Part of a small language model's weights.
Size: 8 layers, width 96, MLP 256 SwiGLU.
Architecture: RMSNorm before each block, rotary positions, no biases in attention or MLP, untied embeddings, normalized queries and keys.
Training: a variant of Muon for these matrices, 13367 steps.
Each number is 500 + 40 x the weight over its row's rms, rounded and kept within 0 to 999. Layers, rows and columns count from 0. Numbers have three digits each. The size before them is the row's rms in percent of the matrix's.

# layer 4 attention output (transposed), 96x96, rms 0.633, rows 23-31,54-63,86-95, columns 0-95
083:489488578497484538463408521491445583502495511544553544458598486441526481498450543514505488551512462529522451551513444543483521516476446502388518478475575523468510519437503550509482449398456504522550518513512522543434505476520503491489515453523520538508515452534485457524457531470569451476
095:425515508480511506516470505460513473537585481522524474530507472479508459539504477555564538569497469478476511514536547442533456511451526508574441501545467531516454532421508489519487480505533594461481472579493539524526561559512542538451410513367483494556499444502504498501467480493506550554
102:547464469508481559471514544488490481539526616524547500427462486450507532573506494513496511478579418528495569476488465521439461571521497509486488542500558528494477460490543546399543536517518524484495485439516466517531516473538521531444467521537516431546526521562548465458532563552544503436
086:525565520447476570485530489553521508482524530465565487523502495524428498591486417482530523515518424475471571519529517474498537553408487528482491530465514472494544531491542462462467445582505588492560526491546488477568507463529456450461546473474496515504489509509449569528545469524548420458
108:473486530479541435534527492518560509481504559498486459542538494433536485508441542529585588492464437446504468514513457458495443560542479566452444501516420492548489488447486552531500458519488522473592510496457521558514557507401457494498535500447516563562459526501480456471477510476550514478
093:530511473449513515481483412563465384516492498475513433641518512518519453459532461485442500434499523515445521501488587522554538546566483528425510512426444565467459484501503490495464498532520468494448494589545557537488485502502498476501489484456483496519437516518483496482485514491540549494
090:467504559530503436479464481524475406476523445436454482553598495531479478538562462500511518513505535489488427549468571530425551504561531505493543412496460490526514508475491500490587487535476480474487556477515501611509500441433473506480527572488468511459507517465460468492504546496478569520
100:537425526473562476489550505565427500519452489502480530478495527510515472469536498513472554510486490452501555543466482474529439467519516443576427546559514513469477478481508572452522495596513465566526496504447465513444584466526558522481522507576512516612517467515545534549508465502438487465
115:560451483424499521458513554440486584575501519584514485566436443522500549524471585517499449510472485514583511447466490528477483535547466492517531533511481452479502477505486525530495532499514498473557517434532547496394508465458542516488508433563487472572504535512459519445557514452536535510
094:514509535522565579460494476455484504532562402466536530444447556522447492481473510465415495557451498423506506451531426494501486524490461497516469538505614499494458489526505482507539521520478501491494495521489466432531429518539432562512435465574506538587546471489516521521455474502467520470
108:542514491522484519471553437549522435518504491442457459500501535568453456508555467452473544492472440519455547511563602510517515506590457500501473477500479548460509508496428441509527466535548494461468526543527477462575443576483534560508517479441511532537446581485532453507497510448560476479
097:532485510501542473528580424491478428467465446437463537447458508560446544515470563492484500418563503483485493496571490478463491484471456481498450507489509484486460502599424439492538446522475486479536514555484453503552464478456518472529542472580488536435507465510416524461546484548489455466
085:513493478487504523475614502469499475522485488524487509506544466482553478447468581518510525510506495428518451544537530457507540479598517498554533514536454473499489511516501537547427507431464549469484553504505553537421532511437511520495572415506459470448526502477423471508551474514462616516
089:464542547528445511396479528484464497487541591544439501500532532411455473524534523543493468529470536524502482435468466521509503422603489479495473450524563579507484515541541527447509527463536452552443515456486533536450529469505546546526489577515480477457546496494494498478513536478565514562
086:527470369564474512458532524421516493531519435550469542534470551580434505498522545534509374470570490500514483478512494541528522517528511494546568547545566491523520498471472485483530504510543542513463476477487515493423516513510519551491530481525474510519532558533593448565501500458515523522
090:495512452525525490518536521521433559417512488559473543375516530445472535473505472510470440538508455476499495569439493506467426508447516404518561432548481549537505493515517562452560499488515508459494527446498460527428506478483483598472479555493486470526484548568451478495501501491495488477
088:510460462429511466499542574432553487513506477531488491499440475456480483452501495481554613526489496559481566472497456452533476527465500480615463521539558510505450551474539523515510470508496548515515526491476493405522479536520541574492432462456500516497495441538584466481582457517512470485
084:502510470521497523502435529451505431551526540472445425448484503545457581463544493509471494534558520550522526460497540491487535541437554515577558446550547508475510573543504464535506433390511532494475523504552482444504470540549502424479464507477470550552481448501506487444432479528521469499
105:546520532537488444489450487581474427427459477445471512545538524525493437523487497480466480505447483532463495529534505441529474526448509560510426397476475528547461506561476488489497429518476452465506528552446506474494502489532533497541581550440498526461463485521596468456531516555506508415
096:386555544459455463563524551493483432483514538517495439520498466473511554482500534459495558470524537526465493579509568542411505528529482511461460521448395472542500508532482511473456515470487523511576548522523484507495559468379487473514501493538475554495487474488498527465445483464568499502
118:463461456489484441537469546467506518486508424494534529554410481516539556477463496548482479509522563490561498509414484462497470506411566519551524564493473427546507462519541528507515527552492529503477434466489502473462500475521474448498460577540485444496480465498535526506524431564380519532
099:503484512540488540503481535477553590572454542559510504513418509453542587459519519509438475509492543541562500462469503578536526488527503528495595532464515471463542438473505513475462554484468466555476489399548497453550497518534434451504503484577492437521524544521523488536507553499460463474
115:445522534512477415525383474498566577502513466484481496598442533535438477477489470466522463494430568506492497477473506492583499480448456520444456505422464498523509530531501431540462471571505463516523522507495482470534454486546484446548473522458531557540476471503529530554492462465461481551
120:517479428505554470582486509477530532484486439496502465559537461542560538497486581480510512392541509524544447508444441493482534517548515540461534529485461433502527453449444545584544521468457505506476429466500476533475512502461480462528530530496525478427496523531592534503448552513464565522
125:506529570477500542513453470538425439492465514474511532424498480490459503503530443438464479539489546547464534524527559511489533419441530439502519462469520490489466508609517456448511544484484461505473477520543482495531449435563536472485433570507516475416507481465404579457503494516466501510
106:532447585553436468479544516467518527533528415447465500497481510520521485545514500465555560506472479522558439448542472483475504481461470529556446495545573443507531498498485464516570465518474529493537495481480468436536443553504534499533574505574526569430516483403572501532516507517481445521
117:568492525526508573523482449538506594495492547502584494505541536455571453474493533563431379499485513460536512561521508502563531455495470510399518505460466479491512471498452481551413522493500516474532495562505532508519528486537455451509578497459511523540485525509437527528441499460500469533
079:502543541507482569551487508408512575488504534550555546526472476415513555508413494450523522509497487538523445483485451512427525493482444527443499545442510432476512511469509476497474530463471544473528463502553533509550390447497420476544489424499486522453541490486490576511500501496501478568
110:385526485529492519547462472449522552499541522504538488411542518491462478468509381526523549497544542444435497549473500516467522472488534463484516572519530521504536530456590503426494547482498563557447472480507465548555511525510439487472421528476522510481549465515518496563442505486478489542
# layer 4 attention value, 32x96, rms 0.398, rows 23-31, columns 0-95
104:534455506453541525535550466546580437501493516486517477526502462544507494461522487492442509535530507404470519470442509393450452423504540485536531469554501445503449421429519476525484436524469533524467454532523464461517495522499525482489479469508548553496586525486544525440513564518415547497
101:531483524502534516462477448444472512481354502466542436495515499477505513474520488493433541568472506464567452433526517482477500488519448460520545511485527499495487463526539485507447474516486485515520485480489482384486466491446516491464538539520525584509520464450527514543501594444474496372
095:463498548441534518490535505552524506405472475529448530574557541484493527458483519493502441533508583500481484463431521520520478498489565557543538473478498471524568467479419479526526434453458505483496494510439506478469522476534447570562468493526447539511496460481493582466503543574463441588
109:467503451452525465573527501535492502463454464500406562524519473525508533493502528415473437467506479511531485469567484498503541505544521545451511544462497513508524473528473571485556549422513426532468417548534490475497498512506504496455522536591536432493504562520475462474395557492478572518
096:512507470508467545561478502552452403453399510562519510457567485538501430526601497517466447506553517527521505566465488535486493479544492414483502465490503493492554584550498504561514506519478537502493523491508502506472493493559537523549444419477466469460524470432528527512552444576469497520
104:488507509525538472513500583493526551546477536518436521442511479563469548526435545524520489472515475504509491515438436578565496486519555521566512507542553528479498533511474417473482506562479520613529612477528472455528545510513492454470513487527543516527501582460470462529485430487448501554
101:465534432464534516476509487519430501556463492535538496558424503480509532538440455479514480483470482532438509492559489457551400410525447506495499481500499540400506546444503458510484409426470482538521461484523538475480447504550565544511512505519537454447453484488502549505516503449587494482
093:533538538471500497527508521496535519497462468500519471498560445515521510516358441505383450522539465492507490506486538501463501552481434499508500585460466492465470516570522458531500483451391539463476530544481492425524442590458529517454487512473565519487490468456501445563508499490516495500
105:530465535536505525506472428543579480441525498490508502509497539456512453506464453438509488471535476437448468490410551521506518467506503561504525465477526477462507495472537460425472533506464466480426427539479455469576516537511467471586477469526491484488468431463491548511464490594424465411
# layer 4 MLP gate, 256x96, rms 0.485, rows 0-35, columns 0-95
105:555591515487467514503513520491448505571559481509517496507443506525521457576579533445421533460514523451550465498447484463600485561478560510549552529462467473480535491480509584446502509574466477465515553513464447493534469536497494484508468488458521525486481458443460566489573521497507565478
109:528555473518502560498470561534573583534547472532446496495530488485427515428451534482463445505501485529462457515570514537560457432450482483429536498493459454504413494505515541450592487387475542493461468471547500486455484538470482527494523533482453524505454515460515505454504473454515483449
109:473437472475472461517521454576522535456478521445494485487517530471481401445507503439518503523553477467565445553437490478565529497551554500493542447534464520547534477566536485471444497478505559492553447460485559512557475500473461547560547562457473472536479490452485485553480502445593470531
101:499540529510546458527406485546533521578524509538473489465463491485530498509467514466522473493530563550515532543533512512548428464470538499472492479458462493454532521553488459401453552501555468581555550502501545498528445494540567417398457465503504501459486498459469544455451461497520498573
106:518523475509520432441513538459511467441496469470467476500562545532524487501533402499523488440473439498500529584437576499542456528441491529446495515535456500519599495467530506475558463506422496553460473466487543487480454554499444512453467463518542562516455605508518472498489482568469504518
098:520484507533547542517516468462570537461538521504496484515479451521520456516483400437560425522548473513531455461503519465520462457486435485475528439512478533456534490492503497524514513473466458514507571452437454533555434552494531443464476418455564511421507431499481532498421456437479518558
097:501521520500521528518487517497538507518499549447567482509471506500514544586535483500454441432449465536488467540533453430467529533480484519480512575439502462513473430503499582460421483503584503484566485443451435478451509472427497505499511526393432503545550523481449498534503419481500503473
105:515506446503509506506548477471567463493399486493535494545529486456580448486462506454502569404543497471481498490474541562514549534449539421452484522544524487524435489489517489538478517410515509504486504527576517489492442450528575428500500469525543501511400540463536464469483448447479511530
094:499501470433446519469540495449464593506512478549539561486487578480456557458426428520555485471601529538546492537502465469516474557486531443524528563449478492492557470513542511521374529480472513483478526488497485523459548532531494484520452420521447463480525499474483437489509455467480509488
099:542397417527523539491509468522461552464519446472511513517576509492581449465543467496421475482503470505553495556445535554478485521483592538482548563504513592506519448471476482495539469537492502498489519494536443502489571458439455473445473456479513557518436592502519495476491485469487524497
098:525531476547518582530505488498510467488470501528445455502490434530484513493402507486469498516417544479546538506500510450564567461533527523556497525437544499458545417472548459421468549514481530557522467461475549459593473441487486466504490488453433520493466560551540464473465525534428496510
107:537546511556541529483505528538480545432517552526534523473499563509540471503521483468461447475467489512502512575491442530459542466466541512466657461533510442520509458450493553527515544537515512433525479456510471538501500482544410535462446498471459454582493505524481461455427563490482530509
095:536556503578461493525567516581523416499529496517481578481490535517535521506512474443441507554516437442547547545504500508537454474532541523454501478413488535455464486520512483476496499489515447435482475495489440397534467413515551543476440518462458479483499506547497518482480444401490523505
091:593489508494494444497477576562466476458496505531494555476411493500474546419500513462523507483505509519486572419495536500578494485509526505503496432506532447520510524536537506461464506455457479513486556499511456447426500457526576553491458513518508499595546471472435482441566446543465513435
078:504528503440531473446397477538510472517520453562524473434505463518443465473532518483525504590467514532476517390512407545496441443508543489474525512515478530505521568525530514427522494510542437590516485514479579503515528532481508484475486486594487451451501519484474538463502554458505555519
104:454471439590428453492529501487500535489515514539496504537480596508479456469506497474504546575550490487520452539536571434509483545473468491527555522487498542479559524431501496514536532558545387516394521498531502547471463496502517456420527515491582510493477547544531467538470479475532521474
092:595495519506417515552521561434498500454482483526476474475483489560424480464505483469477496481475478532447432596554438549503506515461511498452534501507541509504526497509557551559498522475560473442473518488520569505481414509479456412560532584523486479522488462527445495488480423512556510496
105:502509474498490578512492545459526454507478451507447520462449472492517467476503449499394510464459492511489504511559428544479504489474495486378545529442492447534529524458548542474487495454486540535532501537452541475425482481501499489437521511483566520575551591508571534556464462489443529560
088:541492538459398520533493539549475543544438506538488510496442491496551529515434508475478441509556523569462524516417455493498532471472501551512517449473441469419493504448557449494468510524481453515446521530491500488482489491493517517538480466569501405488481556510488497558591547565516591472
091:560551468498393461506521476528495518460440507498464501540428527540451454472504446531545487511404448527490504444552534491524534606528449495500491432478486515516568490541509483519499499480457477488465504545525474442429494482575493545510438463576468450523483560555538473473539482514539524542
101:509536440450447550448511475470439569480513484534516472533526489526575501442478505547547463526500459470473404462464459454543517447466499536546510536524501498494488482521437446426449559473491507494526512410470465481495470500536482501450483468529574531467520508549410475553496506513539492386
102:493507512511485431421386542488426513532471571498460509526489449528483557503493494477534482482574527524477439466460552555522479471493538463550492482476441506553483491550513509445456477554553508399521491545504440568475444466529546508423546523501537482550480544518504462450509528468554462488
104:491488492453499542547520444522594495463570522453564454551466506484608488540559488449446517507506479503511561501560430457457515508475430452553535470442482471495469456481505441471526520541446547513538486522531475536514542504515555475443529476460453470547485553502567476509571432509525469519
089:530562424544532509492537415545581504546503478527503468499454537494507516447476505492492527511486444444579429552499494496492500538551494562406588481461454578488526484439463530567503536491522511474526551532491489514570540477534488495479514480521499519414539516525420507543493524495468422494
106:485551510489425482541556537473610510469455519476568488431445452542474517451485527522437457460539497501530479490503467493463572551466451527480514470466447473536486428543457456530456503484492504536456469551514500618445487597460449533481457476509521483511498505515471530472465518509560559499
088:472436467451429474558453534485470561480511450535555479559465524482490517523553543504498583464482576594601546476503477496537501494492514429522507530500515444453526504517538573486458573510467538556557538513532477466414464530545439456482484532514521541530514524449494506487497512490457552520
104:497493488521558457512517512469512445499535542508532443509478546518470546539500449459570455491496504552530494498503441497501445546513437436450448533432482511480519479501509506606448491454471543569440446506501515528488485519574512423509488370568464461543519467428473513477527535501551502466
103:446546466504426496507508547425490472480518503554471497535482468576470444456492522466400454458505477533496571571486513506460491500522531502494505537445511493470491498483523512565497455516567531572505512551455520539497490506506471512567530509524496556427528476392521521465504531573449503385
068:564474494499511538417459445497480501503510583542439501464521521493488580498580455546521465596534485474563569409461471457532529499503516508562492545520540490566460480455451518441506466512491501553481461489463504500481537559501535513511459522500525530530538514551456532422427527506454559521
099:476473482446527485532551541443488492485505562544522460515502587541448470523504522462477435528550508548539527425471483574511454541558457522466464519499429523536520459539447564508468572422477495522497464547477512537548566538489430534502535543397481526563473496479508472477500509482446503557
104:499482515572492562445539609485466466520515524479499421485552466508507473573466501450524472514556445379438477516485468472550583465449415481483497455498463552484494456501492537473486507540487533452539528491458542512537525449538489535444556465509465525517512556502536517459477480515435481456
112:513456450520482520488428573405441499554482477439489491508476534544447515527448508481464416495515494435485486520451477497515518499500550480500475479489479510496489513568457483511513577456494536468498443549443563504535487405470474474455443509516542522511501543563478446552471589544498503604
097:532471472454483462514483502450525495535542510437485469507530494541566510536500505496570601380494505466484453587519527591407497511466499511507530473475476522506468519544562509530544489525540441533500520485523436514463471483523459474459478445459517519402472482506493501506537436560426547490
094:417537507486461454558442454494511576527524515471546434502496548480504460419504540469533548420509530473510512509485489511510502556501468477519513533500477542484544469552570491501555506489434476582478483581516457455452506494447413515435513450516548511478465477472428526455486483447583538538
095:461454514438406550455546501463483504504503507533532442506504526574524509438494534503534482481569564535493483489434524476491513536500507464535507559478463465571461491489447563558501531516447541555508512463523470508433502512512424494515481505435511459443525504489463517551428446424571557419
112:538540497506501588443519466466497509530443541499478483482468565545503452482500571534522470455465502513490479437528525561495482484577484518522488402547441515493472462538503523522556487443488450573461541523560434513535586543501495498464502565467494576537474530495430548445536480574472514503
# layer 4 MLP up, 256x96, rms 0.48, rows 0-35, columns 0-95
101:484482492439518475479498498485538489517446469463465479504488460525493515538508521489420446565448494583470530493474597507557475569538482482460462479476522604529517518535555486443545534464433500516553441490516531488522454493479576439451424477507501565482534496498438453521457505508551417542
091:459550576484482573480410524499556537480505494563446474519511482509464466483542527512449516499501486480527481439443494525589526487423581511524488439498508506490472518571475471484520510549538548560488432480535478455544488529525511463499522462487541585455439544524456436475581482511481556554
101:493394438515465544488505490491509439541514495540508472501520526447425520453492550491529515556476519514518535515473551511508518507514505524514513446516490570505562568491445517480550528479461485539468545493436505478533446538473447610445508470573439527488490589530533573493547484432494491585
113:481472490447574506536523548571513460442463508520480528497626497517533514430588517526512522464524526401493431500573476447532555489564510512444502516495512494541550540514504495526490499459497505494470520574548444513530543537479496511583515528444455488577509486503480430506500443493456486466
102:539527552532564541499518406483484501465487529509520490429504452444567489524562555408433433514547480547518552509514570489426543485575500534461452462505509450489568430521477508496511512473560464467429500474450498469506420477473529509501466436465494500469522491474492542550487455481528489459
096:519493529490556475553551526587513455480427451442511487513497477536492453564531443506555515505442516476497495530450541507485529539512497583521539469531476587495577511454521495579528533538461490468499522495441526451519558499531499530461467460503626528492466534528524459516482509503496561600
096:455452545492490500515458433521498561526573495492438512428512502496465502531413511468544558522484446545459495587474542554468530503468516493408502471436492513510548528532473537548572482492592456478517486523456489533510527486464541435442505429527445525442479476489508525483532501465498584446
104:567525483466502526540490513483508511456496538520506403515500579467490460545534446498543468514496510432487534449477594463478435454502526435487506491584588484524525474478493471498548431511489507513438543537467514561543537504505458498499506473528486463451520467468447457555566466605538533443
099:493583513491461501588468493440474526451437461481527470443449459527484494560401476524532450488472449545514525458472530483520587418543498504461521517447539474562525498511503515541511474500485477509540499466483489551473492515534511509600455459426473537469470477486557482579454451510580498505
100:490523546462450491517466452519485498493563486497491509504490525397512441506506484485531525507482523476523511497566548542553550471482472431501501493461507436579526480510467421505532539473492563535481388503535559481502517511510506465567575548446502571521518559474509520479550422448476428418
101:496475529508469509510581462518496532452483527543546490559511543494444566475453511499419500565597500524485503483504526486507487522508556450544535445483565546436379569488454489465484499446538502496459526513481532498471540553416532499533490454461432512499480532578457514498491498565500438476
107:529532494527569479448518545507457515510500480522584562500491572564514523508526538488520540464505518535492558495467457440416498491519529581476486462484484463500570488465530532513470476448488496523434522438525430500562457555556541538491540519526402530522534465437465495564462422472538537460
095:495496470539520492521508537532489608597570446515557489538546488491543454488493557499463521484472545414515492549474485506535494562558494471447518494452421430483522509479510502551445496475495500446544532465554506513481508428433468494533506530528450534503519460534612541528498516554514467560
098:561454544453449544497553465524436420475491477464488517463508480493505419531545480474484468548460444444497497486491535433524518482443442444468519459582565514479435453470470471473571490531508424491466551489432501515522532542502526591494541492428469554500500516450522478517551527509541547482
081:499471494405504511415445477464482450577483480573506473437475524490499478430446466502558525560527509476498491475539541554540498484418551501507459529534512534510520573547548455427461479495547457522519497577510513483504466481563451486478460476516461505606465438482454554537524512467508531502
099:497395558481612547415555551524513485519471491551490469526548480466518452525446465572508473478501507468503551504464475515475474470546484468529511436463452504496526472578571458474444477423533498468581548465479490507496504445480539531543474476562513471495564475561505511435493504498544511502
100:549576423436502469512507467505536521447550508444608469434502485432480516479530516557467495458482484533582512531464492519481549446525444484450522409561463498501528530504549511503502483509485586476496427522506575508509482532517507510491440533511524450539571536477499484476449549574523497532
098:538586527480541446525440516464493478453560524576537463543446551499450529527454506512474510523491520500524502522510463464503552543459513579535513476450478481488494519460516474490491483467525413487504516512541482563441525431459371542504608510531487436542546476490502514539551499512471549444
091:518531485512501476521493524444449505505462469381437481457493509520485420505439516463501477539461481457552473587505518460470455472483525540527495441470521564561528499488429503462522501466472485453485487511464566491575539497437489499433486503438544525432488475526515504459441574501390529511
092:570416547538531562457453507525474616454542500540514468482519495522485408447496547506487517505551499437557586466466572462517544550548495439541537513520561539488490472517532555526472514506541459505488492505505568483445527504493500506521515451456522525556525477476573531551538468494483484563
107:513516500525473441514464499510506480514561469532428495521520508510546522583501454460464517497544528546523575477510487536506496524526507439543489493469527502478485470492452549502530583500493418497469529621491471532435528473524526546543464539492437483544525379443513555539424524568498510562
096:453433507499482498432518561491523475513476516482544448450530541481511574478486526496551595459532552558485479481588503570523532492460389513479503448595484533524537469486504533542555498513483483510542459549416458470471546491464518497542505504502495480548464504452540505504538395483539500531
103:511454565527556460450537463457551522504494508533520513524504522581491520519543469525438520470502477595515501464544467517526522453561437488519472533500483517477523429513474489446520468451560438466473524464459426495464445554590522507568534441454488568494506531448490455528499430504508468414
091:583567509511387503540495543469474548421475434523454490590508472493473491442433451486546488539447497486493522468471475516537547513484449530489470516518488532494538499509485450447456465502507418382511497459483573475545536469456554491485522492495517563475489522505555483563524509515531552532
102:550512492386513487574524510469460490538533471502533483569490461498487518545507539524517540464532488501497526501560422476426515463442551542503536481476577488453557478493480511485472459499457461514547514470544487540531491477564505457471509545505485505511551423445537421499519450410455485607
085:526506370475530525472565479516497437485474471484481446401488464427507542528475541511507546468527472436550528433476505489456431521504537506495489513509520468485512456483497478483540498488463455499511475552472514444514584499486552602516495424480455525544498470480484420497510597540533456489
107:475469458529531512566522495510412536492524527481557501527476496465511461483479495445478434484523553493518467519445556521539498411512445420533477600479504486507494558505509439414517565439488549507494504454459483468510496512508450535475542549508516492545566571546482626545494481500525485521
099:530530507563529441507551466503536432499536545476559468451490469518511484404508518511542488480522465511438524522484507482471416453475512501564492471536447544508469476491473546476431472544468462452461539416577457533503456528431496538491421527479563542433505543532536485487537558575520464482
078:474436526525502495554471557524536458575424484476475503493532469525502461498528484463472523460474508498534443503500513516479469519497553437466495456507576564489500517505471449542514537437570463566528551550554525486560461449546436506487495532576415505439520553457534526571510560494557458442
097:447429466558551524534482533486483495457517442472518488525535435543561454531501521468568508468452503495416501462419573521532492476474518522490512535534505523452478539510499538521499515468434450540505471566447616522457555553514523450511446477493526591484501453445532463477488566492484536528
094:470545473510534505487480528547508435484499451503434479477507544516541511409500465509530509466429499578526460542557585495535504442465556456536523542484601549528495541590563490506499472443496553486513471471463558487566548483523579540530484493496548518476530559443526497519506479548505435509
099:494512445476492489524500499454552513519416457547402470519470554435527495448444489484608461488524467510484503544509528566495539527459479484478499524474514572416496545423526413520459505479486483522456431474466488472441453562561507528489485526470510478433523456522535432459494529498527456463
097:479447528548530464510449456427527539393440507497445502552534504527473520498487556480532497560521509514512513506492516491474499457522494515524482490499479557463475487487544316499439533481513542529528470423481443491469493480556540528444494468493550485436516503500496427496506501592482468484
102:449497504511512533550490533464528511516527476509471511431551509485451562496498543470502497502538462519388558476544563500461509484512464414439473516467456556536482491526502505455548498552482441557498536529523469493466506594506541520528500532429592584494450521542581504523514498534566563533
099:508493486476436500479541455464504418488522476481438522441530451491492502516466509496540431416438512471513506542504493510503506536527486456543464544498431478501493515523527534536569566549434477467477497502521506511533396523536499553470503497547542479514476456533524576446514594532606548421
103:488495468510545500522518513497536450487474489540463481471574474368489535473503453569487447547514495458479514525515477432466453467423558514496510515506508483581452477596512483525485400495500500482525532390515475568438492510510514496450448495534486493539528522557506498457503567428522517518
# layer 4 MLP down (transposed), 256x96, rms 0.418, rows 0-34, columns 0-95
091:487451533507574469511431461551534506550444455498476474515537491529544501512491421530574542494497540456532494495516497548503535533527419517484457460550528476458517478514491431465511514472511520551514459481505480485565492463490483504451431421556535491426570507575609486543473460447478429497
091:456510456498482537517518544486565526518468483496494535568549480528463468506547479583495518485455530458507521535522485446496433525400574467445417489478503491567478509493476531514518421539499511513518486499532535552514476466542468496525521578580517523545518512429474472494570405511588560500
108:474532476554499591539550482404440488498501442506465468436520426452525446390492467471464498490527491489498468514566532503487519458505494529493480512454523563555524522445526551453542465507426497403456548562530496479497466492461495491463547449486499469521443519513526470564501495464572528527
102:433481571518453592473519471456508563489565567491586518541471523521540547525492475476481417544495529460500498523488507474447490475388482487538515495503456477526473465476570526455463578460467492533539475487461521517473442451484495486485506527520522525498490430425398561446485528523505497493
103:550503576463468543462448446513476469511511494516544504489500456443535467518480468496425506556512558467537523429442558508504545489481528503531537472488506424424539490485547477491376540492545507522540502461467531504489482437497538430528434483518553540441466443496536570407503458505491519495
092:515534546458492505499550478468524564503520519507536493600550461451508501539473447485593542559533546459490422489459454495494507445495466461526574419464568455493476471474520411479444506481499495513465507485571496479505459499472495507508496432527505470403515445502500538445539491480556460427
096:457489504487524555516407477530533490623471464531502470536591539503504605521517476487511506438422469511508514464516519508461504481472496520505475512462510541519486538508530515535471456502581418524453496538438507483534545419491441493473463485564458457537506527535468559563482510489510578458
110:496471590514482393474426508538451529479515557535511527414519478549551519522556526509540463509506501541567484507474495464542525564494540488544525491541425542469525506561544474543484527547471545538539531504552492530555573525535468484464500459466510446468490473454435486515495445435454440449
100:545480521477549513495545534495541503480506435466449463552522557599503441517525529487504513502503527519508454501474527444535521499526500529530503438505495518534488437494492449507504441581527482505463425549509468531610552539446499499465510521470488436647499496550523454473458563443531505477
096:515516472422486508493577538496471445540519421511459456519481538513492519524476544424511541524482490483474556419507500496550559584566538502489439499463490565405517488533561499485469471511535437518471477488449459475526516507501569464515477440519520438558533431530576542485529556469523540500
099:445497468508410473503520484469519483516533538505579537595522554534540475483538556496506495466525475494446539470463503419499498465454497485518497465551392521548504519534511443466510463532509506451437491494517515570487480467494534442487540506600469523614498517482464508404490482559516482527
105:463505483497497503568494503466475571456497581524542579432495462487467486509593482508510455481523534565510405502460484478562468558478540513508538460521534444504448518474470559538492506549503577510536524476539458473486483487493508570571537552525476545495480530535609490495404509515491459491
108:505493564432530551449469461442496451521501516441432474401512477596529497490435524525521452552464458469551479506493518526476490496468472462545508549515484519476473517511478558462474492563568523504542470505415484524558520506511413468512555448506465499506422518446441503495466559504454549447
095:473507472526524477502542512469508497504467539553390534532496533565420513576541550562478502422533500530477544510509507527563433623547546527526479527443501484413555482470474489491515503567545495460484461543514523481466515542511492487530499508510517476509502521615443465493476534440523518488
093:522508502555483517566557516530494512445524524423475550642532536510478479561539551490470476398489478535488518515421511468469512525566486524481515490487517446476473420438470544560556488498429516467446519445539465524521540532462520523561548516448531517476548516505496498491502538549508448484
101:533480550459465460511540448564489532480484529513524522489490480475511489521520487344457468585519505541506475436502502491456461481466548520496542567545488491479531486458522584579522581469539449511529510435493527482467435497479513467463561488479511540538442441443527519583476506474493523462
104:474546470520570438623545527427555554467520491454466450400533415540468531505561531560492526495505478544421478477475526497554505445573510522499505527476529457533512526492466501462515425494483544455429512481536439518512521560523465453530481451473483508539461510477505480495518503539503519463
102:503548492475479508500492521457479515416511507459472561543421463424533396469582495483436486499544533550525522478532503535468451509521493547475471511459486533510507534524476543473524481513444469445543498571493504462449415515493496429464525539498536534518600551508478576463448524575528521531
094:574515488468507432500538511471527497510503483471454535459466431489475429480548550530474520450526518482526550458524536507503466521524537474596530545468569497445531513510487514466554533468526521473526572458555496518512506509559592484504512458512568524448465438477578449524425406432502474520
102:489498422445515523440501485446512469531496464469494450487458446479555477534522525471439446532477475444524516520510580426507526566476458505501561537474496647526458466505480477465494491490580479525430488450491524514563511487557460491509545525471442523499473527489499511528413567481476562495
104:500540514521456400457427452541467500532462580447506516468463468483558478575495419498472417533543539550463470511561570482529515504519519576519441475440507535499570504511487467416454525529492491468507529485520467479560501448530540494519533440529518446515496466490561503496483542566531470499
102:570551468414482448513509522519494416528448510478516530560521466448412472460502508492556474482515479472503554468528484474467546542459407489488499481528551505505502530526491444507566517471453494472499510514449545479468499495455463510509395516495490522417533462535412526450586459573476493496
101:496455462490455521529486460499451517492469482500463558612474465538526485564500558508493460480536483511493570462486495471492471470492484525549487524531500519501503538459456559472549413648482520508468551519520576474471527485522510503509563514491514502446519506557610486488544471542523412460
095:510486552480533538539479465470494566522498458474454458538516501488467474468448484476508603482438516510527513453496460500494539489461482436435395479472493533525476526557478482470492516512508495536574538580481480552463552471457590517465428587551494476447584515523453559514463465474523501532
102:603489532524583480524531465522495490453532442437484500608466394505439466528553482491497453507531455444574444459511486479497503517521527516526537533506469501524444461422460486536489482494534497454492486473524516477458470532537456550466466510492551460476461500507538439512549424491467589506
096:451465559485487453487424464537480473555483486526426479556491491483550527518520503440561543481533534505541486494528450546552457484546543490487472489489462498499470428552516504480508559500492459556463531502526477488497502588475498454475465542554488429555504546448671495499498501459494552526
103:486462493536483448540548535514494513537441526466566467466513540488537566511494483452525474538483524553444463513456484490569482436510421446511489484554495515440537510561469490541500526463547595575506444492507485513548477466532503439487581399526513509446478523452562471485444449488541512559
095:477506561537463485565428450488488496463517571530472505559445462488516554566477471478442466542502550496454514537446518496436434526482539529487521488471506450520498451502399500494512482495434494556490493514477440457486496489510528497488475512496443511338511481505459532451461528580468542508
069:466506452559455455520500515563490518532506573424459484498453503572502472454450473437397500463509465505540495597512566499512493473580458478523515508491439518488538434514502493559490553482465535475521565478495521540462418483465506495486492469490554464516428526492434538545513499551517578480
104:520540513468493476516512516483512540451547495491475419520458454533460393491478518506479512509494464453472504532550445553475489451471546498539491544510442543401494571553542544440523535505506458412454478569433539507453509541503449489515510564449567492542488454479479595492521533539487526471
099:534445551477520474426471460536472482529489504515472468496485461513553425544573500536463556516454549553465490518598423506519458428488555450453514516498537463558514515518441453459495536485529453535557527501551449496509506524488547480505513561494532489485474529398543538590567495464481497527
102:430491505542460473553501502512531484471530524515520465535445524478463525574493580493469538496574497511532539499463496496512537470450459443528526472552476515442515578482571502450568457571493537460463509561518482538459637574459556561459521508469490496550513527501433535519495493487537469495
096:508485554490479512476544489482497492474493472496525511439522483536434498512533505525494436565474493447496502430478459452531478493483486474480496454537526430570501481533423467449475468415495503528442466494469527523542509454449523447554490491534524512335441436466603528458503544485485512490
101:532503474549534488504558447502403591473497563561460419458512469500526504474477467449477466535527499570463423510529482464478487469551473480538450522500426550533465511496486481458562512472509584489509503518482476473464484485497453485467632477459483489444485494502497521537450552473563542452
098:576507451473547514550548512456539546461504465538526454528531488467495515629527542493528517457443567562507519553524547474536529552454484453550553486540457523462529527544508438438563530511491517506499556531502511450491488505536474532463503514477496567567476491477529549424544589466532484521